python train.py --vocab_size=4096 --activation="geglu" --beta1=0.95
Each number is 200 + 20 x the weight over its row's rms, rounded and kept within 0 to 999. Layers, rows and columns count from 0. The size before them is the row's rms in percent of the matrix's.

# v: layer 4 attention value, 384x384, rms 0.119, rows 366-378, columns 0-127
# o: layer 4 attention output (transposed), 384x384, rms 0.104, rows 366-377, columns 0-127
v366,090,225,206,183,206,215,208,178,199,196,198,239,193,210,173,177,224,228,212,202,199,184,230,219,154,223,225,202,186,175,183,195,182,210,177,194,170,226,196,201,169,216,199,198,187,216,193,162,216,178,187,216,219,196,195,233,213,167,214,211,211,202,219,222,206,202,178,207,228,222,229,214,208,220,212,202,201,226,200,162,177,193,235,208,218,224,232,187,204,184,210,148,197,192,216,188,219,186,225,218,195,184,173,205,190,204,201,196,183,212,199,233,206,208,206,213,205,201,152,153,238,216,207,221,224,223,205,206,215
o366,090,201,218,212,187,180,189,217,206,176,197,233,199,195,170,165,192,214,214,175,186,196,227,225,195,210,189,183,197,147,205,210,214,188,171,211,156,211,186,229,186,244,212,175,211,237,189,161,203,180,188,229,202,224,211,204,206,170,205,197,204,210,200,220,202,190,194,189,200,210,207,211,212,219,185,193,190,228,215,188,187,198,223,188,192,193,216,192,167,230,192,166,174,193,245,216,205,172,202,202,221,209,186,225,176,208,192,211,182,229,192,199,183,158,222,223,197,219,166,161,256,210,209,248,198,193,205,168,196
v367,088,207,202,200,200,192,202,202,191,235,185,204,184,214,187,194,177,223,166,206,179,236,207,179,226,177,237,202,199,173,206,215,189,184,232,210,184,199,202,188,196,185,199,228,140,170,216,202,156,187,190,225,186,227,190,178,207,164,206,169,186,178,181,231,203,212,202,186,207,185,195,201,200,192,201,193,192,222,176,183,212,223,160,244,183,177,191,183,204,204,204,218,209,213,179,208,225,234,205,179,240,206,177,230,212,178,195,193,214,214,204,168,194,213,223,234,177,209,196,178,167,213,171,235,174,212,163,201,198
o367,090,213,201,204,210,197,219,208,198,234,191,177,174,203,206,181,189,178,178,192,183,262,187,215,191,174,225,175,185,192,199,215,199,218,226,183,196,207,213,189,189,172,240,193,159,203,195,207,165,191,200,233,181,219,177,222,194,156,195,183,199,171,203,187,215,199,209,182,190,166,187,183,240,184,193,207,194,203,194,198,201,201,181,223,187,195,199,206,252,205,218,226,227,182,203,196,202,223,245,179,217,186,177,198,224,189,193,207,191,201,183,183,209,209,214,203,188,185,180,198,179,198,176,193,195,218,202,212,211
v368,092,198,185,190,203,161,193,197,216,185,207,218,190,228,196,216,188,205,186,212,209,238,160,235,169,155,219,211,197,214,205,191,161,167,229,183,208,174,195,213,197,151,182,185,164,237,209,194,207,193,262,229,173,212,183,148,191,180,188,194,203,180,216,162,233,204,166,209,217,204,178,245,187,226,199,185,186,179,188,186,193,198,202,213,219,236,191,213,184,211,216,236,214,193,220,185,208,217,212,227,215,229,210,214,206,205,213,189,212,198,177,203,184,181,228,196,201,177,217,218,195,166,189,178,188,207,188,193,195
o368,092,209,149,170,192,206,227,191,218,184,195,217,199,206,231,221,176,207,205,220,202,220,202,233,169,196,203,208,203,222,235,177,196,194,208,207,205,170,175,235,220,151,160,186,206,224,211,200,208,189,192,204,165,193,188,179,178,168,177,203,196,174,195,189,222,196,162,189,214,212,167,229,189,191,197,205,189,224,177,239,190,187,224,213,186,210,228,205,176,220,235,237,199,173,213,229,220,185,204,231,216,204,220,208,195,188,200,202,210,239,159,222,179,189,216,209,186,198,213,208,202,179,192,173,203,213,163,176,205
v369,092,203,208,221,241,225,208,195,230,214,185,218,200,241,212,200,206,185,188,243,217,202,214,188,169,231,206,207,180,163,216,206,193,207,187,211,218,198,256,195,201,205,205,186,191,233,191,188,205,203,182,223,202,166,190,220,235,213,225,209,217,199,229,231,209,187,189,200,212,188,189,194,204,169,233,209,211,217,185,243,225,201,192,189,185,202,206,180,198,248,205,202,192,198,208,193,176,223,197,210,206,222,189,218,185,161,172,172,230,221,197,224,189,219,174,218,197,200,168,240,189,232,252,183,193,186,203,201,198
o369,090,226,196,206,206,192,240,204,206,211,173,201,200,196,189,209,183,204,207,221,215,198,168,214,203,213,185,186,175,148,208,241,199,219,177,189,223,198,210,176,202,225,195,180,199,224,218,188,208,200,181,209,168,158,186,226,206,209,231,191,241,164,226,226,206,184,191,200,194,168,206,204,182,200,202,211,221,212,207,247,210,192,178,211,172,218,183,173,199,229,189,193,189,211,215,215,175,205,206,220,214,209,175,213,165,211,157,172,204,205,170,228,230,207,206,213,195,217,172,215,177,210,247,222,194,201,225,203,221
v370,089,167,182,157,179,196,233,212,206,206,191,187,213,205,202,237,180,198,173,171,213,168,223,188,219,206,233,183,201,223,198,223,223,220,217,218,199,208,227,193,215,207,202,206,174,196,204,172,172,194,221,184,211,192,210,187,224,202,210,195,185,200,227,208,233,219,191,217,212,209,194,180,209,191,171,183,209,193,230,205,209,178,189,191,207,220,194,216,210,236,222,228,228,206,215,234,221,201,160,184,196,225,220,206,191,203,151,195,198,235,184,224,172,208,184,195,200,179,240,203,233,183,206,173,178,202,196,208,220
o370,089,190,202,150,184,208,238,181,197,191,175,191,185,216,224,212,228,198,171,183,196,185,203,233,199,199,192,207,202,230,182,207,200,233,213,204,215,206,242,183,243,240,239,169,153,229,206,165,165,214,210,198,205,175,186,174,224,186,191,220,160,203,237,214,217,224,206,207,218,198,177,179,219,204,179,205,197,183,218,185,215,186,194,214,183,211,198,231,231,229,194,206,195,220,214,206,182,183,138,190,177,219,215,201,206,189,164,210,203,234,189,237,211,179,166,199,201,171,236,191,207,182,233,184,211,251,153,204,204
v371,091,208,186,202,202,200,188,202,226,182,198,200,244,215,242,205,226,186,181,193,176,199,204,189,203,204,200,189,145,176,228,227,193,227,181,167,209,226,212,205,172,160,192,188,246,174,191,205,205,178,199,186,227,220,206,172,202,171,160,252,219,200,155,178,215,229,197,153,182,188,230,190,191,230,188,215,204,185,215,222,222,199,174,192,186,190,181,199,223,223,205,229,204,242,213,184,188,206,193,192,178,203,226,214,232,181,215,186,181,198,188,186,206,185,183,194,179,213,191,216,186,196,190,190,202,198,185,174,222
o371,088,204,216,230,219,188,192,216,217,182,209,220,217,218,226,193,212,160,185,212,213,202,215,178,177,183,191,219,176,185,211,238,207,215,196,160,204,212,189,206,170,169,191,179,202,215,186,191,201,189,194,172,216,237,195,193,197,175,176,258,203,203,181,167,243,230,234,168,173,200,219,185,207,200,183,217,210,173,204,165,210,181,185,220,195,178,189,206,192,216,179,244,220,231,214,186,179,188,191,198,215,179,249,209,227,187,187,169,161,185,192,215,227,184,181,186,211,167,190,218,200,178,227,180,198,183,217,198,210
v372,089,194,183,186,193,199,211,197,174,197,210,212,181,188,221,186,207,194,222,181,189,187,210,188,181,164,191,218,209,181,161,200,188,168,232,219,185,194,218,228,211,191,227,195,217,200,198,176,178,175,199,173,225,198,175,176,192,169,204,236,192,214,185,183,194,202,204,204,198,180,180,153,172,182,208,165,204,157,193,194,204,195,241,194,223,219,213,182,242,206,210,196,200,216,148,206,218,226,200,186,193,238,174,209,204,212,227,166,223,201,190,226,169,210,212,202,159,186,213,197,204,210,209,173,203,179,199,184,223
o372,091,204,161,200,185,202,216,200,178,203,223,240,208,191,199,177,192,187,190,198,206,201,237,197,164,177,192,190,156,181,160,204,185,175,201,210,205,200,212,209,206,164,219,241,196,209,198,179,164,191,227,182,207,186,173,195,171,196,178,241,198,205,198,204,207,169,170,175,216,194,214,174,208,208,202,168,199,158,209,169,213,193,206,195,191,213,185,210,265,205,171,176,222,221,185,164,220,215,195,194,197,251,170,219,179,214,201,166,212,204,226,212,185,235,209,225,167,153,200,216,210,200,211,197,227,191,212,176,224
v373,091,193,191,196,199,187,181,198,213,205,223,183,190,190,190,208,207,214,223,198,193,174,227,178,191,199,200,204,199,182,189,213,166,203,216,192,205,227,187,197,184,252,155,181,179,231,178,197,162,196,193,221,179,168,219,179,222,190,204,183,225,205,192,223,203,206,208,206,216,208,185,219,225,156,162,214,198,175,183,182,209,196,208,169,202,189,240,164,215,187,231,203,226,190,214,212,221,174,211,188,200,169,209,208,190,237,200,201,204,187,209,190,171,173,215,205,178,196,185,235,225,175,210,197,221,203,182,207,207
o373,090,186,184,142,194,192,155,184,213,201,221,185,190,154,190,194,218,219,192,205,192,174,214,211,179,194,209,190,198,174,190,219,183,200,233,220,195,210,189,207,215,234,166,166,183,234,200,206,136,192,186,207,191,179,195,194,208,202,182,207,213,192,221,235,179,196,182,217,224,255,192,201,226,170,177,213,201,166,195,219,183,193,186,185,214,198,214,165,215,208,214,203,207,185,208,192,197,189,196,235,190,174,223,211,191,251,203,217,187,186,199,236,178,170,212,206,196,237,164,202,199,174,208,213,212,222,167,233,218
v374,095,225,200,200,202,163,204,195,213,212,233,196,165,197,186,231,206,204,153,242,210,207,201,207,205,197,176,226,212,206,206,241,166,218,172,219,204,178,195,203,190,225,172,202,193,141,181,210,205,211,201,187,202,224,178,176,182,217,200,174,209,186,198,205,200,163,220,186,212,210,197,206,207,200,187,230,190,206,213,206,224,214,201,178,214,203,169,192,230,204,212,229,187,201,202,210,175,229,194,176,236,193,196,174,190,184,195,193,192,200,203,163,206,177,199,192,198,171,198,202,186,213,189,229,160,216,231,169,206
o374,095,200,194,209,208,193,230,213,204,219,206,177,161,195,203,214,213,207,168,231,211,179,193,192,219,179,217,211,221,247,241,203,183,211,200,218,148,174,189,207,205,221,192,173,206,179,185,230,213,212,191,195,182,181,169,187,218,194,193,210,199,184,172,184,224,178,199,198,179,228,193,235,227,214,193,238,199,215,224,234,228,203,221,176,212,209,167,171,226,221,207,201,198,198,184,217,218,221,204,212,231,174,214,178,220,181,150,216,180,203,204,164,201,184,201,217,213,183,208,227,220,211,213,229,171,206,203,186,194
v375,090,214,184,179,198,217,203,181,231,169,213,172,173,194,176,175,204,174,207,145,208,194,209,221,210,176,230,199,210,219,216,182,200,206,193,196,182,169,177,192,229,203,193,164,243,179,196,223,220,218,217,205,224,198,208,210,225,193,216,220,190,238,221,207,167,210,181,192,163,211,139,211,197,201,215,231,185,229,210,213,181,177,186,160,213,196,194,208,164,200,203,255,207,228,237,197,186,196,207,210,201,215,200,211,193,199,225,219,152,189,207,199,212,220,206,198,204,183,203,205,209,222,227,223,249,200,201,203,184
o375,093,190,169,163,220,237,213,209,200,198,191,199,180,185,195,187,237,180,211,184,215,203,210,196,226,190,215,225,227,197,225,188,234,188,215,192,169,214,194,192,181,214,176,180,239,216,203,187,191,241,220,208,202,176,205,230,222,196,205,205,195,209,209,228,202,195,204,163,190,194,142,216,206,176,214,205,157,197,273,228,183,196,194,213,220,188,170,210,159,185,217,207,203,224,197,205,175,208,214,193,206,200,192,215,202,210,240,182,207,190,223,200,198,209,200,201,231,199,210,194,173,213,208,220,234,153,226,196,202
v376,092,182,188,206,237,161,201,217,204,194,166,230,236,215,179,216,174,203,190,212,198,173,219,229,227,173,219,168,218,218,199,170,204,189,210,204,178,198,188,199,197,192,214,190,199,213,228,203,200,218,172,210,182,190,150,188,208,197,232,182,164,199,215,213,203,229,226,224,228,182,175,189,189,218,210,214,206,185,196,156,207,184,141,199,218,178,200,217,186,193,218,190,209,204,175,197,188,175,206,178,185,199,205,220,191,221,215,188,220,155,200,240,189,173,189,196,234,194,181,199,223,206,221,176,181,191,165,203,213
o376,092,206,177,201,222,193,212,217,185,232,201,202,225,219,181,178,194,202,204,192,192,222,181,212,214,190,201,181,198,222,235,185,215,236,214,195,197,213,202,200,189,162,214,215,201,194,228,183,185,220,216,212,196,160,172,181,218,218,242,183,204,190,232,241,229,189,219,212,239,207,181,200,201,184,203,214,221,202,177,205,193,177,193,176,181,199,205,228,216,199,190,200,198,181,177,158,172,175,209,180,219,212,238,220,154,228,215,187,193,162,216,230,170,160,185,208,192,216,182,198,205,204,223,175,183,190,198,181,214
v377,094,213,203,223,204,180,192,203,258,215,189,202,178,178,230,197,231,189,199,184,193,185,185,215,184,223,225,186,229,213,192,172,216,196,200,198,198,185,195,148,188,156,183,225,204,203,184,170,169,217,200,204,221,225,175,217,224,193,226,176,218,212,221,217,208,191,232,180,214,183,222,178,159,218,183,191,183,174,196,186,198,209,228,198,218,190,196,215,200,181,201,219,217,151,191,187,167,188,223,185,219,195,219,217,164,202,188,213,211,184,189,198,196,225,178,224,212,178,202,259,199,202,170,217,180,215,244,199,192
o377,093,192,219,217,215,189,227,202,220,228,214,186,180,231,223,220,209,218,204,178,202,196,199,208,181,225,199,217,247,178,203,188,241,195,214,199,196,169,188,195,204,185,186,206,192,191,196,170,201,219,194,209,211,212,155,205,209,211,219,193,194,193,184,215,215,198,223,179,200,163,189,185,187,213,174,191,186,202,188,231,195,207,218,221,208,183,211,202,218,189,222,248,203,199,204,186,147,184,230,225,200,194,183,221,206,194,199,216,202,166,157,184,235,194,167,196,163,205,205,200,209,193,185,217,195,229,225,201,191
v378,093,212,233,176,200,191,193,211,200,219,217,213,190,153,220,217,226,204,195,188,204,235,244,200,206,225,156,243,188,152,210,178,193,217,201,223,198,219,196,197,198,208,200,205,225,197,184,209,225,161,249,166,219,174,244,205,208,197,205,231,186,182,228,202,189,210,184,195,221,190,216,234,196,195,178,213,188,225,216,179,177,199,208,213,163,151,200,206,209,203,215,145,239,192,179,207,239,208,198,177,228,225,185,181,221,235,196,153,204,197,213,211,198,213,199,207,208,227,196,183,185,249,230,192,204,217,160,166,200